Each number is 500 + 25 x the weight over its row's rms, rounded and kept within 0 to 999. Layers, rows and columns count from 0. Numbers have three digits each. The size before them is the row's rms in percent of the matrix's.

# layer 5 MLP gate, 1024x512, rms 0.133, rows 278-314, columns 128-255
095:505528503510492489471489483486489518518495530536508523484472541511492472449513526483544509459498496520474489524512478486471525434489483523495512511512526496508482487506540510511486519519528550518536496502526500475510536521516446479536494500534521461537518536514526529470481519552506535451527520506477533504533493505503539469488490520539496499458514527477455470454524524478498485494505
096:507506498442476455489523509517501518489497506495479532473512485494483553510498531493474522461504495502484476497487519494448479470480457491509497503501523488507505474465458499513511487504461467519496512489497510480506516538495474468526490504486524507517517520512481468455504497476518481489504502454526524466457477529539552553470486486495457504480503514489491506499489513517539523511475
091:499480483501478507508519490530494483512499500514489566522489562571499497495501504471517502503491538515484486533454497468480516545521520465535505477495495475541526471515514518491484511519500490529491491499494484476517485490480498520497468499498510482503517537513491480549521505500486503496486501516507511513481512485474458458463463482485501470521501515535520518469535509505523497540539
092:486501525500526495491501530496513510502447539510569511503441496505462506475488502486497478479437500464500507479473468512484481488504494466501456482477506480508501522430495453495511536525440462521470516494518445520446514487517516492473475543489514505499465465510494507503483515521497502442499505511490548506476505467521491490482494484486489510522492520480492556505493523495491499482488
096:505474517502472467475536516495489455506541523503496488502433498501523496538513506524517497526506484501533500456507520516490514487502487540467464495480502500522491543522431515508473499517473506526490491447498509500475485463528462525528521495503477513492509474490477491509471522518494493494486527490492469526503476520484505490488515469481499489539499507470530480511513526522523527535515
107:473510499507504505516492507466469492461528474476529505506522511471530518529475509466494497531495481503475501478499497502451513508490540486509510541513496471524486527496498460502498504519436500448461517492497520504449503436488527504491502512536479555495477504467507529503540487486509496497539549425469521515511515483464512474463512519525532477500475514516471519520507496521544497506515
092:509484500456466528463519510511498520512488513508503526535480453472498532498472506543490516522498501467487492521515481489495505525478503490457473485535450495499544458518489509472442514495487536501504524467499476523462456516489498499502522493498522538484475514477489479446543539509498508464504530507515494491544452504499507465493468482477496528482491506503504495532464480468483542500490
116:436512540477525533548499495518472535467475508513514499489510547495524529459511496510489503501481476520533519514511458514481503498528543488539522471553463533524492517518474488528505540449448483466506474492487510486510547524496520525535533522509501492473499490531489490504502518515495507484512466527487515495498510449499488463534507500465502530492534557507536458487477455523470508525506
107:510527489507490533457516529519570508461471494520467508492502478477487536542536534487515516501475498509540464477531542466505518460499502486501482506513511498503528475479505505446477531454483471471486486509506556565481452505506507515498516521437535513453533496471487469545475515497491492512536496495515501499468528488498509456520471493525521522460481478510539517500446498483487502538468
103:513486484508525516525484493481502471515533463502497538513565493506534526471505513502499511460457437517433546485520504503447485498482477506522517473480483517510488541460489507476472500496485506516515502520500465515466482497484505534476518524480517557492518533493478499471517455491504435485513511532487499418520517529551549500544498501471510464503500524512518478546472526526511498520562
108:521545476513509501491476504507482494516528478464482478501546539510551513512453492537522511552530497447498511548497463490537525533525500506522502498487492517469469503525539457523531491539499499481495544486473487514503514560495479526484482502521500491496524481496483518543503504538513524462482490514512529515524511511517463512485480472511499552522472502535512522534477543496495491469508
101:503469521495529518479476514487523486485528464523533501471474522510527514564520470537503520483507480504513491498483534485569475521514542513477523467527520536453496532474518494479506488471511510473451498557540533524508516495537514488497497468492481490463497507481526498509487495522480526482480520504483462532479485502493515504522468460507530464517492508483496471501504487506512554541522
107:503517500508508496495558498497506536497503465503495535505463478535465521508489496489443458540531520491499516519525536488453515488516482482491524520537482480461486490457490479525471539492529487510485513508483540475481471503517510481479496521499508511531480534514499490506481552528512462493535483493468487489486473462520460482537484472484500528493483459487496566437509514495506513528462
097:509446462465492506482492459505484498520493463533484482479535522502489522512502465491505546492493532480503536444506535505471472461500518496488505464520543503497521519488488513569488532533498514503506492490472491510507492530514463518521500515491511538463521549439493516525496523517483482501468470460455499514479465472530468500502487494496517485493473521493511464514454489513486470507513
105:512481499465475520494481483464512488478479503534510474491509476547497485479546508456481520490480469547484508491497471498461515526522531497526495524520492479498507501496531467477458483509507530489505487524509508529503503493521474507500487504493511466542487507482488505537489455510514486480531495466475520492505508576482589492514473465491510482473493534531501458547485504467532526474521
099:497478473520499494462504527482523526549489506463501508501459521476525514522531480468493509549490490571532461463477513522518514491460502469461483465513502530504499469507508495432536505486534494521457501476475469487472496499500518528538514539494565508423509496506528486491488519527452469481501505483527504486464511521501499482496487509459532488510494548486491487494541462473508473499531
087:517542494529504495486516506521493523481488496541501499507495557531510536557452445486509513536500475479532512471480474499507481487476505518549492475525526535484507488462504519508549489512531501513506526511515507511529477470549444502460512481494510493487521498494476505474506530527472482519435519524488506496480519524465494453535488527509516506449483487469524465493481522445522517530510
095:506507483472522522483488467469515531460506498505494451493476522483496446531447526501468439507483508461445518475520503502469480495499458462523519500530541516465492495463505488527521531529459532508524516560544488545482522569489536503518454488538495498511538538531513474493446477555518477501478500521464500508528517507477555453497482526524501518467467525505530498513469501534478489512462
087:505520498528522496500508504495485505476538508527503523517437486490488507470515524450519513469466504484523456491523497467484498531509488533499470494522505543528527542501497509535497472513541533535509546506500492463515487489538517494522475493529485502512487486496490538510514461528519496482497519573504539511509530501493497537471501473512535491450489464538532476456467519481495518542477
097:466465478463510494480470492488509497475505511517473567479465479470504539495507543461515527499498494506548462508484491445521483498511527483486512510538491471486502531469484473507485476477499501468510511512484502514516499487480472525553535513501497494494474544510491476533526491516488490518461494513483504544483493522504515494547505489478502480512489465476503527498450502491482496505471
099:536508518522508503514485508506495496531490540479497539458493478493510491495510541559509497510517512474496524525455482470502493507486496464509491508518469442524449513488509499550483482495494469477519541474536479474493497515488526481533477493489489496534476540455526504484513503492507490495536528446454509511511516497493504517470486464543468458495503544495540522497467444500501446504497
086:554469480532456524485470508516515475506514466522449475518459506487465512495467488465475478494488494539496508510496493447481486495533496486533517490474534517496484474531517462494522466515538519504504502517497504509545503489500474518505480483541479487495499517526488491529494521514509504479530463495499472552499506533520518501523465506504512469525491473502524487511502498512481488526515
089:500507512480496493474518525495513536459521496484477492504497540469483528494482489521496502478477493520521525568478485522524498499459544530484464467476501465465483514535470494468533527495515492460512544558509527511469519469516505496535500507471482497524493469538489524519532543526516531513514534470498490555487495485521449479487503530479501521475500490501484496468520527509520473549512
104:479513478501479516481546465490485469527501423513486458506507544529510483482510491472474509472498535501466483540501488494507498503518532472539484469508488536552485471518535481445528438531471505501475488536491475480493514499502484455504514521488510458559507493543475482528484537451510513519485511478542487476590469493475508530490540511496537532524507487542533509544499448540483477493488
113:534535527496493497494497503517533489456489513449538461515526504554517491474494517495524490506486490559465547501511496491484479528444522492523528513515472485481504499503520496497477502499534502526489471439501500507554500497473466454562464492495562447546501532497507527513499524513455498523464509514511519526495474461527524499497510498519447502504529459526501545482500518504484486474482
099:519550513454504496515516472528503484487455515488521568511530514501508516496460486461525512493451483446478490485496515510473503477524486498499486500466521474520465488535517529503489477485480489497536529523522487474497495517463467505496528502489468485499494521511450481481504487507503507469501527493511497504515498483465514455524481538491507508528465493519510501493508481490533483540531
101:538515552520483530481505485528500499524471492562485505474512518496529478501512524490509505473490483548497472514488479533473500504491501466523470470533477490491508544527496507512531476489501542496486528519511493491477481460477487487555455459515494471433516526478516502474497497507507521549483509512451527529497475448520481486494457449492503490483495476501446509502484503503486534519507
101:498523514534529486536462480520496471494525468508504481497544517516489511492492475531500491512500525483511511515496510493502473506528480531528494530500489501505496484511481487469521484472484599530454516469526504537462545495491504561511490553515526507471496481503446507518520462509490489492469543487491471494466495494497488477510489522520573468469463476502471506483479504537550470477487
104:491529507482438531504513504500473487493469496515481487511502481505487486491508506474519537430524497512492532452509519472531462507471478497533500466469516472460492474521494564527490495480495538506494540500511535503504498493513476578479451542499461499488467496500514445446530487521506470495512509520519456493504524527488500511516502492512506521495475482528533472541544539501475483524514
099:434487512535487482513514478500476532440533492439464494510525516529531501469553536529524522493456508513492467579485533496464479522489527462514495515505505470473507527456523483498465473510507500473498506447475487497473471524519479481434501505491475475539496497469527534522553500486478480458487516477493517508467497503541509510517503518478461545505479466530496485498509531480452513501529
110:490539516455533504479516458506504497523467491482443549512509502497490575459538493530514461510442532517524441473488542528536542496464506503512479534536472520527499485534525540492509465506540515501491538500492502525517462487493484492487464479489483481475485491519491488457462516479485488476489489490464518559454496501525465510532467477497488484519467549454480497501502493505484524467467
096:484520439463517505506511517540524498509500529513473485513513513474515469522500532533468493490481515539506498498509494517482485475456448467516494461480481505464481575428517485516465502492484495438488529479500521509477487516565502528466424478495481494524563492469507511472489518481523470530537508497472511507562481465524468495521502505524491452440510507561500531477495526534491499552473
101:548539492513494497529509488491490489520470505497512507475484526486487518535502486440541473473530458452511524475512482489509491476544503478514512566519491512501534510446522518538478508506503486480499499501523510480512511534518495475489525467492493495509477520495509526478504463491526467519479512504495483493513512479481547469469457514464525480549472487479502511497510491516557483510509
100:494498525514502482550465488507484509481514507495546534516526481496468497497463533524511493504527510530472523510534567472472497507494476494498514504488566449498498479526489479530487535476471462469490445483506479503497510522478494499484518477500494525454506513549503503500518536521507487505475526473495476526505525501523512512493497497546531470514453520501531569534525482508527468514513
097:505493512510466492497502507511500529498460520495457523507473550470522515554477491533471457499504467518486482532468518516476486498472545503520488454450510440493518540529508496525543535532494479511516532503498504470486488509554520519470501471452501508544532505495437490524472483532532495505493501483528504530526523494497494559545514546524484527465480468537502519482490474518479461498524
098:483509519522472481506487529511474498514490476513513527509494541513493475519514480482522560516469513519490496497505532503531495464469525512503486489527526507495494480560518499503523506511500549467550495503468529482522520536470535498504534493453493536488506501524526500515511498480502495515490510529537458515474514480528507498532495513473499520514476480476513476518463495518526483537541
093:471520498490467520527483470483500520486540509541479506478509462550500489470543491561516485513511535495523509490500515486494531526480441456515506473512496489489462507489520520502519478527500504505498504501501515478538490494488523537469544471480517495539462499541492492521496478548482541497503540434530464518546490491482463509524517488522459542521522492464472548470513518480542500469518
# layer 5 MLP up, 1024x512, rms 0.138, rows 278-313, columns 128-255
093:519530481516467463439502472483502522536497544535481524504469513479525470507493536504465480495512533534528489461506439522520534505444480525526545509536504466499490505488500515529498537481480510480527500497506526489493552496520491471523511530522528491517533531543550531510479552487511541496528549491490496545512501509513493507513487522533498517484488467499538457435494563492508511524529
097:518472516520513531487502509515488512504482485487516521498545517500521459481527504501480495476510489505503550513485501502491529470485534499498501457502485505556519497476548510502489473519488523491518491462541501467491510494465541482521528521555519531494522481459478512540537472483499534501485497467501485499465487469513505506546563506507499475510465569472497515514498519533524503474512
088:517485540517507494505491486454513486475489469516491486489493527507489492460467481484514538485514505516512497515481482516486508472489499513525490519482474483489473507515521495505524463465522516486423517469496511500463544473525431488497486505494501483516509504441453486491472447473497484456475565516503535502498492496521493474535502501517510479497543512524518462511503464467515510461465
118:499532491549441496534486468518504492519529498516481492513561475506527504535494501512499499508566511487521494521496501517532501533461478518481520456490499514484523536517512519468504489489525514472539499479465541505498516466482480516530498505531493500472486515496487482481481493499483491489469517515507447467515503534474487506478503490489490539484472509481471467490482520522500556482525
091:512507553464541519497499500498523514495449476521451550527537499449493488498548506551506500540525476509499496536520453464511514500488546499507528488537483498521507513493475507509493498527516468480466516504460486546474551492482533478498501521488498483515542486478536500495510531488530486541480527528520510499460481459522494490543490493548506522481485469508492514456496499513512469504544
106:473510517513452495533484534523497517502533527516490529519499476505469534477520478470565493500486483502503480507543504454465483494499538505480493502463495461481487509503530497489440499551560483493474506488455479481504446477498492491502505477512521473539505505498588462482498535481434512495503519510561492511510491496473515489485537496474494491490479488529544534491504459451513528528479
087:516513519533490518492475480506420528455506432482513492501425503502535489506533490465520482530503532476505511533476478470509519533540476504550485479465444508490534485520476462515506532542463558515484484512516525490481468518477503525485527516509521505459457515510529499521484528499484471442494484471534486503495500489502508482468437508531511487471463462493486532540530487503468512502462
114:509507465482508495525494497474509491509513523495519499482471496475517468498488473502462495480519518468469479488557501536473477481476535466486545509475514470513536489457500538470495463479496470473522482516487484512494519495505488534568508461497502480484500528481504520473507500474514499533454498479490433515488531527514517517511516461497487468483494481458538520492483521514464469504497
119:520485489503517511489522480521494476505496478460536545480514535522526499477509527515486485549493570504508515500528523509529531515484501529504470454511497488490464506498513503507534551472530517454491481491498512515507512468484477552502533509491489503476507524488510509530485503515483506545502525505547478490516448471518533515460480532539520503521467483509478533533466523503485567468531
099:491464496501497465495546468530530532497528483507549496507531499510489465534465525505477499480494496527497497510497506461422486473476470555485430520484505513512518498457503495479495492478449512492478513508526509510482467519530475568482471477530510539453541516524480473477514503493485521523516490482456490458503541525529540519537507458475474485506482546515507523486487486535481520458513
106:518565465445453461499502517511496492526500500472498464502463491519500471549514502500537480528479478473521502487500472491462495487547465505510518494547483476502502497470488508488496505504520474519500497466493498491490533504528496459454466499481493550488500461482502536534507447520498499507484494497483559506474488493475531508467500473460490501510514487503519554476496522488482482479489
103:539472524439507503555504480513513505471470552493485495534475491467511505481522533456519484500477513492529472497448496484501506514517460488497492533475499496504516455490491536444514483548517464483543492420539468520495527510515464504482507535525516477496500475479462552496494542547485483510488471486480516508494508464536538558470488530476494504504539495510508468513518495517512465486497
101:504457479489482506523512468496478501486506498537524486487490493511534482498511496508476550450464495484501477503473495544525478505479525469481489534481506505446509496485524499519505501583487478485527514478473452472492516525503485481507522520528483503542552547517471534534505488514501481522467494471516465480510458532500484495481500474495473482508508495532523538517523486464530499509482
091:530507536493471520507508510529496519471520478469505498489445461512506534479468508536492477538467507519454482550529496508551535529496513518522478503499501488463493453470550469448501484454481509479514502481491521463496455492504539433495512469477456471520488468501498499465482497472499515525511544533533556467536483539491494491523525516490490512491534489506510525485488485520491518489508
104:486518538489517507483473507512499516485517509451489491505474487485491513505511552456501510485484508513527509507526484490485455526547507478465527509496464466499502534533474505497477494502524475523463497526457502458520449515446508483488513478497520539484487497528518495467514496497490482517500520538468504496504525524504487485510521527488504506494495470521481594479519480551552524507465
103:478517503481511494511520519513495478478516492504478540498478537514529492527457536507533534533510509470537520488512476568537493510528498512491542530556509531481479516501511530525496509537512480495456498463507498485523473497458457491485481514494520491500486479539500471504526508507492483509536540510504483510478483481522502528521480532488512518483463521480493523486464528487495493454482
088:459469553463512507521480477498469495492516465481494518487533480473491460470522532519475524498508504532513504535497505525497496464502507477500513478503461522489481492532529489494490481493503482513526425478487547501509505541512547527510504491522484474533528473488516500481493471448526514536571493462487477523477448476487519516461555473471496534531500560535465526459520487529456478488475
082:515549514504508480470516482492516534452472498551466460489456499514498468530499540572476518517481529459479491502516474485502458455511487460472546481490481530467520491453503511490520519541474498493514524526518481521524515546472541499528501489485516555484530529524529505493502518546480468494495494508448483499507478484529517477503500535580513475477503535501530475482455527461487493485478
089:472501454507494489538499548523530495511500544539492515513447470466488540529442523515503495465536486502521433497520484516526486510522492507477510524540540501510491525449493538542475492506528494470472506457517487517477481469498508470495524502511489509490496487503494483542514547541536489512474535497492475493481518475475497478515510496512536504477460474530513471491497448494482548526491
100:457567490498486495508540505549515523531470518493489525530490488472442472498491487475537476489498599500508504480536507476500500472481492494492482441508497473497437514473552465506529516526521497449536498538519530528452520517517487527507521469462518484530533517531509502487493485515459510479497482506522495522506527479469522514476514460482524476498514448447473480481491524532528513509495
098:523470506490486498497525515514491505525490535529579537497522533442525493476543521491512489553495497515499563478531508521511472461484509533502494497514493509460481486517507500508486488490530531503463493508500500538461461468507464512475502522475480490516504526535488521467511494497482520520468471505481518513533525523462484488498488479543480513477526540475511514460503495491492520501480
084:498564503525499496497484430488503457463571541513464496523494477477495498474474496489513465479491473506528501530513493509508534475473499487500514471491497491503491529543459494485538510487462483471474522534469473450501502479465493494519491506513480443515479527522507493454518524518456497456530510498495495490498531531491522530507519482483513502517527425531522467524472470513498518477493
090:486502474504461492505539491524507501495525492488527514488544534522466532472499492504490490463506486500497513506468515479526475479515492522523515497493489416490454509496506550539513509510485516483475505504499501506503516471491484486517483497521517507526496516505464533488484545526469483513561497461502519509480549483519488487494462462508488543498485536522486452482478519464513482477515
098:517473538529473524480481510481449501490473477489520454466478536475548474483473458495496492538478525478495501514518445532488426512511492500530515507508459516534482538472505508493477503494482500465504462470505511502483530500567508488503498503518472493505473479479474481492472489531502513505472523502534504518505498493489491489510507536501530493543498523498496495497460487462488514449500
124:519522560486487547492516494558512473544478447523472509497495536487503493500542483476480500454485533493503495493544505491507505477497470465495532495475470488541511478513508484505524498503491485469509523504497504516437495477533522500501540541491490507483505510470491503517541494521521477492453522493493462528496528529497526490481516453534495523496533518456505491497484534480469518505481
092:528511530507492528494491467514499508466544487506503488522454477487477482497534527526488538481511540507555493485512554517483523520496528476502482472471500497487508533514523543494465483464490486534495499505483528552485494483557500535537443476498492542508523468522474508512459499501495520459504528527469468494488529518503506511484470490520527490464493500491498488475541491487527461480508
100:455462490487491498484523502509514496481468455515542521508483477488528507496535557453493494536519536522489511507495503475490537528488504506504522515536517502480511489519508471505474479470487494507535534481524503481505518499454509515465507430495486515474554448535523506469513470456506547449518490481505492487522493478527455521528518478504472506490500532512545478497512489458491448502522
100:526528534521498502496500515527453529496525469519539485472503481502532506461460490465492490499490484479510525477449533522496467503496498519502510511511528477468505508458493521470537482513509512526494491478530512495545487480456501518488533519568509494489481495538562467449494529566500518511512486512501446451485516519465490518535499522521517460513483474524572466506532521566478478464526
106:481513513493505514454527495470540500484523512543489499506485519485533473493459504500468509510491516524473452530516507521528492487497537512491484555458478527514426488545492541502482561466475477537538472488487493491486477523493513515456486515534542503507500436524462492506501491459484515507521525517454488512490552516487480484515483508490494503483477523521476528510484497521515533504518
083:477489493485491470497436556481519481543510461521476465521500494525489489439536492466489497495500470494533510461504460550471493472487534549505460493490533491504460525525524508506535509474519479509506530508532474495486503530481510472514500488486526515469492497476559471512500484508540485482499456525500523527519467497500453432473513458511468527504493526545482515530506514480541496507511
105:495533514486522505525441518528476473546539482491535478523537524524457461512516514531543530549483510494511494545483445482498484498515515474555497498504496500498524525517500515475505493459483490486495495497527521502483533529533483454525525482519548504507488550497510495484493488476444506477480477521493467500486485431492462501479501556523497501479459491504554466503513460494487477550497
102:504520490485504476512460495498556506511488478521523485531520522488543481493537534531534530469528485511481512490517499509438509541495494496516508474466486515471474474500466471495507496552522524508535523497542449568499448504491467524509461488511474502493485495487523509461551499498514469491560461474483515542517520481451516502471508442521530440488497490517485480540533507490462525511515
105:481560475526496496538544517465492496505479525510526516527524543462469496507476510500506487506519519474495533530476466481485513522500530547524489504602520484475499445430468480470523540541494511488513498550473462502514481492508486508482495496483529488516545504503476493527497510522454488498461515480514507499532482529476469538496494499471526500514502480459507494470511439467533442509436
100:467497496498491501482529483515495495485470524499491490462473502390481478492472543502481439497499532532504508519495523497465540490499496490556457484484451499498485482513509489498459535470470484472500499508454511514508490481481494483523527511517485521468459471496512491529528463497498488512489536524509501533537482505476512531448526498507468485524514499495479508516514474501538513499507
097:510486522463483517492472511519545491489536556521471486540507502478512496496504476503502498499488522514479509512530462486512507550487530515520464521514473480476474493525510530480531491511505527515467474518518502468466489497502518461505526539498508499464483540495498520463523468517444518482479535455501531531468528437547497482492510482534495463452565498505496494502514548545452520532522
099:513541494444527503489480496528479516500522580457484484480489521530472473505465509475494487526508483451473519535523486514500549548485500545499513494504522514501463476503516489510520462476501513472518504497549487509478483470463494487467509478503514453504507492459468517474508503486461519519518519531481467531545519493467446521525472534452489528513499482506469520497504493515449491528507
# layer 5 MLP down (transposed), 1024x512, rms 0.126, rows 278-313, columns 128-255
106:475488493499509484505442508502468551464448521470461515518516480530504537490504503483506479508490501494513495477586494499501481473454520498491504494526484527478481468491500526514532492533511551493490510486494474530505489452507505416538490494510497501493497512428518501501550545476446537488466498493474529481444485488535483485491492458487506492452515501464499527496458474479470510490536
099:493496480558464468542466517539525496469515475509513492518515504499497485499548474512446479494522550493454520545473514488522534479499524499490513545486463557507511474463545498498466508510508584511474531510488504517523438443485507512479522521455488481509499501546484488503460490490480494468534481519532489496524522515458495474485496477466520520475499548504540479471487495519529449486574
097:526550505460503449501531527494522484505498516509479484525494507453530474490470508520510523502533496481496448488517488560514493502547495513460502611568476507490510495470523493490474448604515484522553481530482482505531470523525551479507534474464545488492497516533513509495513550494501529500511459478488468492476490478514544486483500493510507501491515512466535455495465455531531518466486
101:546501527507531545499501482540509500502479481487539493501467575510551517522510505464475476496470517519473534528499488491521515497512532509512476535468482462539507500489483490508567486482472546501473476471504451484508498506482470458512479466460498543496485451477508509497519511524476514508513456489531515545491508492510503524574485477531499487532497488512484449501517430506514457471466
104:500498505508502506499470524482505512450474537506486541510538522482462486505508441471510532544517498481503502535487496472564496498501479500476527500514500490557509500490492490496526519549548519491480526450497511480481530529495494464472481539515514520536507471450512547506523493491499490488508447491457482459461537474517504463512468529486516493479494512516468489496487480509498506444471
106:471522531505502468467466503511507485504480504541521541463470531519451481492489510498528473523499506500507487491515507557546524515511472504460490471522501454490495487461502451485479450531543448481510505481494483523455490508517518508460489523510567448518473473488455478534511471492518486520483493464456430454470480521495490535509515481516508451499485548520488476508500493492506485557485
089:497486504509528450489522483497533505510498489502513486486494478474457539522505481532503515473508478509479468431506490514508515466489501486490531474524510505471482489505558501489470502495488472551503487495467483472478498526467496510550512459478516496530524440522438464514489473514448506479484522502507532499479560532492503489531478469496536474500458521467526518469494527480494508483512
100:474466537475522516553545491502476509500500478524505539479499490438446539532512473439543511465488508486532477512525474495496508492523503472503472522509466548508481445490502513523523497478497491509460502499506502532532504502489500510526499461517534524493518496459549522475491547537472513503466522525478483503498491480492497518501492536483535524518497578552527483465481475526461476529523
094:503502490503481475513531550490552492481478510513438488526500485484493503511550526480508514525528532495486488476539524452478514493529512460493548519503517505503549510527499518495519504468465481522525498545508525531492485482521508480522512505472534493509509495504480465505491563497505477504500490470459512493484497470480496493489456453493532468480500525463509528511513483472517480566486
101:481463505499521472545492494528497491461496508501499499455523485500501472508501502475502503525513470481531487501508499526500498549562495524481521486565504512504515522486513516483474479507465476465497468513499509534523490495487515484522527494490533497449499483514488509523509540490504474448514519485464513467467512503450506508519505466489540508536488530489507514485531445467505507524512
095:474499527492503501498474433486502479501495478514515530467543493466451467515518546495483478480482500496515482489481493485508518496466520495519481494505515492460476491470518497523523526477488551459510497458499484502467510499500492499516524483508471514549504518474495494520501502490505474475486498494499526473559487522536463512463508508499466509500484520522469493513554492512499532513516
099:537496500490446517455464502473470511499504435515474526527489523482525540513549525519536509495470499485522494537477534503538506476495483456544494460537547497439499506495498469500529546443489487478523461517517528541505514494488462510538491496490526510459499506476486526486489478497476531526482463486526516507512471475511453468489457465526522491555500526521494512470532508495525524505492
098:492496487439519490507507482527523516515439512521489491476496486491504438492481489489506494475530511473533542485480443498521505502465468503523486498497515523516485506521504491554503528530502477474475481487501524532501485512486461486540531491510535498548489501516510504483530522485559519467418516453487529518503484489518464510491503481507489487513491486504472514543508497502510530472448
098:544492481450433498552503515503486501484469533458517467516476494461506495464506493479505501526543527472486563492511472483526487526505479518445527477471491480460508496510468499485461490493475489479502483555528460546450467487468513476489487521462524528484479521484495500505512485529495482503528499495465495490488485496497498497497478471485526484480447530520471492531499466514473521492504
100:475491526513506481471511486516500487506478463489504522547517511489504485546462455527490518552478498511515484467517499499470488492498524524515481505473482550497529476526495529506525548471523501506485502499486453504482500478482504470469491535512482507474508486493460505496486524497475481579453525464495491487516507531497475526485437473466500517513543506482540521470545509503484496491475
103:495517471493500464507499457508492472476509496486463479488498527505518485535499486514507463491507505521500493482493508467464490529481489483546525507483470508478479449485496475496467514476474500513517514517485521496534512491494489475523516521497492531484500465455494485516518502487470508527516512469508482549549501480517552485555502511520504496488475525536472470543495490525533493506546
104:448510471485450477518477547498530497526444542485511525488538491501506533508499482559511506535520523495544482489492512487523476479491488525527507513498544506494491478551526524546560516479460491559530485488497450501490522501520533511470488502473464559512524503493523454477503512480544488496504495494484546520513545493505507444460487528502495534501512499506518528500466472501464498524505
097:493498495497513477462535518526464490428515533503521490548477483478493461498504508496525495524464466485495521521514494463456477468481468488490501485497543534482510525507492519509470552528502515482522496516517506483483484525501505531489500519508442578478501507508492543518533510458549504505500479475516475501502501504487509507505462520488534483494519484512481466493492526498504518482524
098:494492479531520489502504539521496514493473520553438482509465507468468493515525522504491555478481495471535465474513556489508521495483509518486513562450476476492511512488545501500512491508521558444505516486511497542459486485542515519483510524478500498495504494507492523507489523483502484527477524461486543507477538544513485474513540532491505529473440486512527444477503510478522544463529
102:509494511512519560517472538437481509473522504487472528525474470497496511503512484501507536452541514510486504540469491494523450534498539507537458497510496489494510465518443547510505429520493493490499511507465489508489498504486474480532483518502486495450469516483519536517515469554544505536503463521526510494533504475519511522530522517475509523478518472485511477513506507481529505496537
103:518499459538501511496497520490521487515531500522464520491504517488461445534531584499492469506521472493490502491504477519532496484491547514538513522460466476481495523471519446527499492491506482525508554513502472492479530485537460535516453481514493496532516525513532500475485433490520473483497477495498523508475555556531480509475487481473481481548482518474521513528479500515513496464523
096:500533491484518500506494506545497517516504564448515500523499500526503521558533535482537502472495484454521500506519481494472491496490493527505515510491532450512521535491490492471506507519525470487504496522499465510495473469524500470484481504516547498495483455479532512492534507499530524504529474514484491513502471512471497541477496474468513512498492508532465550511519508517564513516500
097:503513528520480504503518525513481498525443479447550550473458513475494468502531528544494490501494477463479551488540509498465543548506456508488538525508487478498509511502522495469469514531506482495472488501496497472482465488515487482467486530511521532523516498510466493460501509496489506474508435488515563529465516523507516507496495488539499506499531516485478518483535489485512501455555
102:538478559503498536491483480507492523502506504574527539495423488506503501495482547463488508518514532534518486451470492529468492501494494475494517538497511512504508524458500516520452513486511560504520520447495529539499517470487478574522482532490468532518510476532522497480547474505457508483509476469520464495469539499542464520480477497487474462524508516475466517483504483476555485539520
096:549474483487513467517543549506486485475479572447545478512537473507499517486476479539518519513488480539501484542542514477490526527514520540497509500517481500484488521486464491545475500500495500490493480461524491470572509448447537490496563455467554505517508539510475497504465506501503508534535482525521526457480460494522464497514518515493451518468473451496452512508484499508504488510454
094:482472507468492460558498546483527488496459497517554558517524524484514526522456505493521532489488554505496488491509536497501558470513470498521531523484526444515503484457538507528492507491520483476507515493501489487525489546504518495503495486512397472557523508506514470480460492548480568468486467508505511494505525507541522489506516522528462549508509462500530536498478509470517529495484
105:525510487532521498454483467495472488477497506470481501471524496435517554524500495500481506497494508482520504516448522498451513485503513541492512510528502544496540559496467501542476486530504481526485477516489484504519516483465503476556538437470510505490470509462454491491535472486499504519470437541470512503486485500509503495524471442525563536459490506512507484503492487511469567462472
105:529472501471499487497511504446494502486450513484479497523490551493509525462483498481477508542536470536449484481506490470505472480445498511469495503523488503524499485479483487501471513537482550500485509523542498523491484519499481499498501443534485588478510529505525486504515488505498462464552488476486484491518544494510501530464488466513484472491488524470487499477527469531554493514532
102:500496480488481478503513525493468518474472505464468543473486506515543533525497463500479548519540479519523464473493478542465513477507523510496493502549515509527490520498506515532486509474541433472498494488502477563501519475487483473487522532466450475483499500462470482540444532491528533506522505488496494459511479493489525506509485490511491496435483478510508490448469496497496525507498
095:505481495476489516513478502495503511473479496561486494477498532465497518493496510481446470471525492484513521476498506493496487530513492491523516501578545495510505493502510484498463543543506523538490499477494539523486489487502470517534479506470538551507510550471462493495499493460505575515493500566471515514504530539471542547546511544479518521530501499507474545523468472519517486517520
106:480479485503492545556515553512491525472460506490499508492453500493508483489519472504495472458499513471520507495510512496519496509457506547545489513511506555485516528489493529549556499529474515478458480510508465534518507502494507518455494492533533499533491520505542492515471484547489447506485503474521440494483514501494473511550512503518524509496466462505500496495507531478503521462528
105:499509507480502509475519533493451513536565470445470491486497504512499496512518530545490489464499506461519504483505510493498476508492499475522492513503542468434494512523543466464508493473464529513477482523507494486487511530506513492489430522490476519500503488513536494469511514515504516529520494492488508553524475494486486492494469510511512463483437477494462515474450490519473489541494
101:502506495485502484534521494479510471550493498524487550493493540489487485534538482505506513518460512514544488471493505481474470462548472500454511529503510516501503469515528478523503539504447519491476506508502502491506488472559451514455506511531484524514515489476530454522521505487498492512527506521504472480498511480490486526505514524480512497507474493527481486480586464519564547487499
103:526487466556530496488471488439502509555524504520497466488456483497503501533501494483506510502505505563514499489496495477515502517530514499469484508477528524473468471508532505482493515516512491539504543506501504477509565528457506509458479514544486487528548504477537448540518463516502503522490430509498512542483494510490442461499486463470473502449480502487541530537511513484533511492496
102:513468549518483470488503528506509491516520522490523475463505531516514479513551474482505506523500469517528501449494520509474523465482519488491504480542476490475461536494483497483451499522497496474473485526534506516509492520521519524506510517480494493487497549509521512503458483487493484506512491497506512504527478502537496526492475476521504502494552540457466538505526477488506488500513
101:444474496499483438480514502502513490512518493476471510535505476488532535475503451516505477497496502472510550521440482485485567505518461512497510547478545513495500498528528523514475561504477466507483475507494513470503520460539473495488490557503540532523478472499521480505527554520461491508513498529530506505457486486506511509529485478471551503490456495474536519487491485468445547491469